Each number is 500 + 40 x the weight over its row's rms, rounded and kept within 0 to 999. Layers, rows and columns count from 0. Numbers have three digits each. The size before them is the row's rms in percent of the matrix's.

# down: layer 12 MLP down (transposed), 1280x320, rms 0.0559, rows 688-707, columns 0-159
# up: layer 12 MLP up, 1280x320, rms 0.0564, rows 689-708, columns 0-159
down688 097:501530516520456478472540506503552510515539500632552461494467467427483502595501558532501450472548481517529505546543458455512540529467481542519443491451502535509504491482452505527449533505464461517481459485515484550433519477451526558479491531460544441529479493519446504483510477514423519504554501506523459506535534500469503450465471515496538476595541472514475418514456502470458540476547612455530497534492487554575519585479479529494542469503542512548476477560440478506480413469528495
up689 096:540436468465498532538517414490511489499511570564575482519460477516532531456488467545443496461517478427472554472580425543511551482498451499489562452510522515540554476456512536529562529442515563526448513496460476439572468500524437511498471575502474496517463519493476560526486426442527505461536504479477449547532463525513486459575529502492575476538417471506574531477541491502433487572507545516528447555521507490505482524536432514486449473518512538492509462465546483553527469466496461
down689 100:521447503514452552496517533548491495505452521489557536410453484539469510570475520485460539538501558463477489514501514502508467543481550520435502486501454397479513494423539426492590524487484514513486555442507505503472548496523533510461500439541509497526478482531521560464494482496613409489497476551470435558553513445442527496485575529440455521554500461487499486443443552557453438493555534477597439460503490469528552560468486528520517488519476458511446497576494508546525508538500529
up690 104:478525532403521508461433526479520533425429500487472487573552492441524524499557501456450475476566533514499555530515502456481547462504501459529523435473510502528493505487485502553511590496557458491435470523504458518486505513496525556490509499502536508650492468557475482475483424485435486459558430457516549466520434487393526493457536498431449460480531485428510452552529434530484513499523481567525525581483554511515515527477460476539520520503470520457511493578446533539524456495471515
down690 099:487572448497563534508485480456498567442532565486463545452534485416494544473478551502488475564523464481505557491477493482510536458474481472577475534462449453459522518528555516485574570531531498528450541513453544485596539474459464527547486481552545484531599472505453568593534554513530572544490513555533486493486507552529465488520473485437457451510500483509440498568482465514446452560498508533537508498434552449502532561518517470484516516503480521511539514485509418479448499499567469
up691 104:440440447480432458501493493501514452648526487499481450449485521518515581496499521489480462496470595529515473562553454482557513517495432492486489470514528482487499489505537505446541592504509495483531459518489476562541437504563533544500455452478448557538452506481487602488487519473483561560543442478482486546480497547497510495449445521407512480526504524478492478515556535457523417517485539514484546476444451504489366514577513470449529520495498496511523494505558555497623542492473518
down691 096:470508433418524523602462474474496529514470544477515532468516486545508512505516497463556505523538499579604490454524502484447553503554545537536485479518535539469437459547477465519481616522543532560481538469455559498552447475524506512517464497477451573511415470477583497490518550482520432512445499521462482622479486505535511525420542473518512463423426503482561495495536508560509469455455496503475479441547498426513551458495498507477499519564477439494508489454483533510479517551500494
up692 103:507512544459514557522487488487551541471480505615499509544553517459448543562537550500445524497416558478531517461433463481469393488494556495494524578513519465517542487511489509494494488519472529482514389559499503547470461478478403522467481459462503498500525517512573480473493496527485569591542506474499462508486482470500603504472493474528495514564545552534446507543477503453505422503520508534390499510468504480558546489484485473475531530441538455484491467483551476459500515514524498
down692 098:464500546506519472487462491475579436487448474562470516422476528520450524442513495478498579452501523457485494434526498494572511513552542482469551436536506503519494475425528515497564564519466461504516525485514553527497525503436486505529556535508557604514443524541492443503442476465522595552528509552532420537517473499518442515600524547486507486468477470526539516508537510542436452458415532495462544486473481480501518428564507524506523485476532477511581537575436511503487496535456474
up693 101:486538482463552497486556480500461497508606459463473549505508513462500483407483557475455529505491509466500537439517545537466506469520449452452425474429456505492461487429483490476498536521430477536557499470511464515465498448529553417583555577510500487525491572470504517536569508449540568501493482485482491478576521483517549484529579534478453402483502498615509489443505454519529547495416445403534539507480464516502600474474527493446491539499499474467466486510464445435474485514482490
down693 097:475530526450456505469495455439496500582491466460502535452516459464508505468515493459566521520543476444472533461468487492497511465545536523552521548510386477506481565517449514482475534501469507475442472467550454506473459527506510563507459482439465478553594556541521487473499501483546526568498538452492449482511577495501508479450449499475571449521417492540545498473411499491411533523564503494478570627443492558540558472500532435501525478458472485486449474468425605518505533589480512
up694 099:500494470494465532501450508531479499510500557427460516443538481458491571534500570512504496556526478521512518500529463553480550571521472500514478458488532449541625517489527452442454466501535531482443540524498535537458551472524459533483548429494516549532477484567454472486482476478436484496538418464425490441480481481506499429497428561473547575495506564490517489441508483522492547485463582506481466497505465501454464551474478564517443450518492499564518480503498541542525529481549425
down694 100:484511524521497521505459534446477438490505422587488488509531502485460473496523522585523467489495410543450452453583513483500566496516526561510500474542494463491495544455457485486451417530505573530522480461432535462503571552494462475525510531476539501489491519504534515468494542509512441461503502446466451488484523455485496480468468474519465513516449492458518465486466543442549448440444400499517557494532461539506501442523464471484512521560472510544578478458471538551407526439552508
up695 096:490534553580462485542547556522460541554469499495553460481449525455504557493536393409543383512484548450506522507421549538485485473555528474481544472508544537525521527474561507469448536514595476508501597448504506508468470571478508511544466515472483492552494497449449529525477555556587527494496483500496574505526463550470504556485464481487520580490438497435465574464515518514577509563575539463532526514514508489516450518575575584487497479575462510470513483526453413513526466596461511
down695 097:517531495480566563496518408492550548453497514472501510504433521546472530604469463466509537484455528516505477488444543442475500525568498457488465461539494522501501464543453493524433426481516467482566557517487507524544581549497458502505418496467480488481584580548498489514545500542451577530449483519520441469511502465538453494514477478444521513566511525551452553516448481534530488536439500543533471471524466528399581499490532441399543462493521500469481631483518503510504469522492486
up696 101:498466453480422425434558436568474583499594467539521587463499473474406547485497569498498484482419532497565464436533519494442494535475525511521516460503520510563504558506601479492466570495543493440512473541529485546480549525423442532572443502529440565558539512541526463561548522530529523538412444433523481527497498558454470514509476531482421474382505523496461482554500536501486534480486517431463509535539502567449455509491554550464478524481449436539512519472552502522522575547488503
down696 101:508525523503530538480525532485474519445529485460515473498561509577540498449478492470494512503524487577517515461497569472502586479501462580456521440529494482501495468545551567528510503553467518543458465504466448561489413484514512498446420482488571434447464495516497505513536533459484499469515471586470580506581492481472466562495546544449554498524528502492503499505487475525488491460584508448506466549519486483523482543445493564488424475553453513519470572540416519423479493471466475
up697 103:522453439502516530495502499490469516451488577479536458477521523460524508522398500544491512492478506477511541446429536414494507523524485525511463427491522571402517471469549524514514514555528453505579520537523512478568474532482507557536546490547503528425498491544529458553507488502475472443538468484488527523472544499471512451524431479488513541412491476455529463485533416484493517516541397505482565485444516470523456508394503463511471572495553430523510484511543507420518475517533499
down697 102:522513488447503482549489506582460525493434568449565589461472548503575507457512447530516518526503530452531560543533483499500508510523510496529501480561496515438512461451480451543485503514463476451476508531474548484512537481480531461467551512452485462443545474524488441455471374560434490613461508572531494540528486515424523554461513517485535473484458479508488471521398518509521563499522442489452430459510515465445441496467492566510522477529478486476553531523485540526571514429432500
up698 101:509499429463495538472533490477540523438435535529507540497439546457493457534596554520465517458518445502482514456443532596549557485507493486449514501499430494515484494501483438511491514543481517522549497570494531510513543486468483470549454481520470489529503551518455622430561552556577517539548501495557541554477453491498579474453578507490475464485512496627498530503463547498536504547526493481563495452515510453398581503457441532514535370505478554485498530446435465508538439505529432
down698 098:568484492474478474497487496465516542443539494570452478410410512449607532488485460521458506506467467483411426529475505523511465475570456523505491472542549507505454532461529477525514517522547443477481547461538406546513494488522538495461482473502556464521514491451514485474536498483429435538430555557517522481537497497528528590553543427528478493516506492463461460526541502485536557444481432537480527568479568518552482482532487538586456444441525538610472546502464460515554541526483438
up699 098:497559534553506502583461486526550579530432512512469479512454482504443515479501551484450522421434445474532520484445503540559480538519465497473532509507519549472532540498488499475462515533412572483441379611527498505540559424559405528530457490545484478546440499502478502481502498426569492538523436504481530497482488475546512512517468454501536475506497474440507533583453477486525498462517493504531537533528473549438469483460485541612497557542474554560464577501450453456456503460498551
down699 101:449511479514444484425616474482525489579452504488521505461478520501523477499503433499499474466531472442542494464445471523522505500452546532502550555503457508503537452505461518476496487464496503467527442420523492496442507535517549481460477468490544512484458452424484461507553466473468484596450523481531503470553514495455495494510389543552546497510510521521537539553491441507516519543457506590548402537511551533503488582394551489494466532494527542514559542508512521523533426493516507
up700 107:498477520564494471469464473542505523492599551497475413493498523427476544508463510479490465445568528448552464484472493542514522524411538498459531453559503524486550549500530496465471492550529500542396514433507575531539488443543500509449488506546440477546550473510511494531494418525463414513438470478551490495431469572470532492461554440524554558478500548478549503530498537528510539546549559553486425511490540480433572500532476509511463479533498500571471529468444487489510454539528611
down700 109:530552459444548547509503498529564510533558459477478528526499574425572501475567516499436517485537488529475508503561568477664531407483515513489511502486490498574455483569445530524449474483450579455515445558495509490468518536423474493457469451474459560504533544454513442433474545502521502569549478451496500503505503471563491518460504475469452510516531498473518575486525565501518474471482518452491470447522541544466523454485503433481552535561520474419563527446489449450497451520469411
up701 098:493528471493433455500478455479577488521484555410486508471502565512539552458478469501502515514472472442507469518412429499521507548526539513495509493581479609443458488439541478478548400527466481511540521503516485506570450479521454472514509447455502515490505456561515518514526574565559512476485458480500469472537472549499571590412498469417535470496488467522604515504466487499508495458468480477489471448526461532437488471539518541470536433507535483572472467427502541471490490472467555
down701 099:463495507550500486459580487482514485488460480484442538477443478566452422470509445430471544454455484474453472526485481472501510544409463594534535465506495537532435464558461591441441496551539468529474483486462511542508475525465503532475437528511444543529557437529462420466561496519489497483482486431491515517427569579551543469465429463459505466514513517466531511519542457455533530490503534479499483503530470463509494533512522465478594426502502502483464521519497508472526524487492475
up702 101:586512547530459558480499462475489486472538581514523462504499496563490509490448498517464523495494415470503564557585512488486519437470457490480474538529538472416532524559521515462544505492629484498524501546579531409506485475556529474442474520542401507539540542479475537501486470481510529517483516541500452495571481535528546423498554444472471511524462511450529505490484458455548410484489533449436549528557426445561547447439483517489490498556457478521449506530529492580543455442436530
down702 102:505503452516457452494442503454444460501526491530519476490471538468448463590506544482569487428504516489542457507513510516438496565562500568511525466493484469543529439560486462544566532477545472525467456568499526480443559507453396513414536459428460444526553542484477531473529492470523418505544520464510539534503552526505501559510431505453428452563495497448398476499548491512563556462581542472548507479524419522482441477454609440498527504448510552428485431503416497481481503451517483
up703 099:518485399513476435539437524511520485542505475516538540488512541447570489482478496501522450472579542535470433541420524487501447536511454435554463517534552488535437557527584435472506532516528521439521443505464508530516561487428543502472498452460517572440444473493506401497519425537519515533509510537500519565526495503474509529564450494399476478456507593521472500492539480495437475563435508488498499420475530491454456445511520492563510578444489467558508470563505535499465477516513551
down703 098:541512500592489463464489481497590413446492526477475488474561496485518472455493498531479508495395512453536491549475554562462481501479504531531519498512520518544482477494465510480489495481455512469559544534345531530495489510489543514506459498476607469492462532512560535556536546491577489498531521429484496521493536543467486398534478506480464498483521505459518510540478528580413540487579489472400468478454490540526533489462513476534450506495556507554490477466520514533530463539547571
up704 103:553484505476473532495495435485519497494442514595513488483547469535500518444554509526530500501480500503477492559536523540472509480484523436405478498516514526531461444480466508581488470488466469577452510564433463522556519473473484504478390461544487487425526492519539513542525501536519502624523516496531512493443473447428518584470462590518489581481526552476422486447433527470564480469448443495499507495477487484463550539476517481568493552494540430399411581581509512473504507507511522
down704 102:520503493483521448494501513557548540494529517521492478489560494465546475507491496471507573542520481473482573537479531523504510560555524525545471461587506508518550542459565527465445524443506431428482398507497520474549488563436453525435500407502458549413511440540516508484521473467527448457492544531494472552482484474523504534499476516488483525464489533547518551527438476484556531555492541566495500520516517499567504504494515416515488543503560594478512584478562455461569552542521476
up705 108:468538439441505619453544510484479484551462432489454509508469530506566486514540506496560467485472453466462481520511569501493499486481474461426457458493579510551549584424483430571505520496532496433492427500441536432528480499504505534448542503457496416532546449489505555502460502555486511607460510506519503503469455514474516488479504539540525479516506497525433465523510483466529492530455511495536497496512476494477467533534574553487469477452502507481466471453559535509532569542469488
down705 107:516483545499487538445534494503407510535494473493468501438506546486497547406544443561481497510511492502470540536503503496477527488511532538505506494468511489456406501564503452512517517463514461526509529459509526528526580546504520511485485458462544449495554475446509560475509509538535427526472479507496497546502504507445529465517476480508504548530443548516521532476565556493447449437506440454522546498430492538521512506448472585512553436448537541515567424514479522546570537559564517
up706 098:518465590510466471524456434502496528529494542446542517553490476454521487555522470391446525558507553452587464526493571540492484442478489483524495572513457514472502519513524478504454538473511571537498483507437471536474508546529521510527489478432507411570532527501505509479469469429445483450560504540511554463487464491561560501410547525542441516457468505500494569566472538524427474517491532529491474578540562504479537492537521461468468514559525447510531517484448480507578489506426489
down706 107:460498472502480492553441445444480537498439457446534506490470547469523499522534478533487452530537449483466527520445487540538537509525474507545460530538546536483456502414534514419486513505536551538486509535440519541520523518546502540467498517451488568513474549516533555468551539480449550579480477504432502508463525499479545510467434483450569458462521506541398536461524474518516537482558480560446468458495508509465518559552503479473547492463466511463502504392500573538524480521522530
up707 098:498487476475484554513496471529461512509479513523513508495594434534506543496496509455497542514496530527462474545558486522490450505497534484488451533455487528480490480523475513512485537497506471441466461483483551553466501486488565497517422488503535420473496477478512515468513441476500557491517428464452482497438465525512534511488508494488488548552499374530527411567470458591462521509538496550453496461514619576520471465564564570449505529526473578499426525441499562452422486464527517
down707 100:496436530447512602362531547414533466462473525520465492453556542491524493461445522521538532419518467605505507503529565484539457451523459497488489468479499452559455510424457592512508388526589495493541463593478520475567574491493509468440533485530456497523474510559468524542536528526510494443495561453525565470494442460437477513554528452483470511445551447500464452487492507490518523552502424491475506512492522585560530511500559541488560476464563495520516505486539457497524453489517534
up708 095:481521447524558569514494471513491569488436508436544508548544541428434539512459518482452535527467494498458536526502524482518478521532478541524482512536479431510505463534508497537476480493539520531539502533515515464468461497564472440461522472452496512565504519537463458518508497525513471528505482458502466474480534529519552505487502539463568590493507498511507452429504576473490497552463519501472492413462433435536479495481509464439522570507495519463501463479470476544478498598470507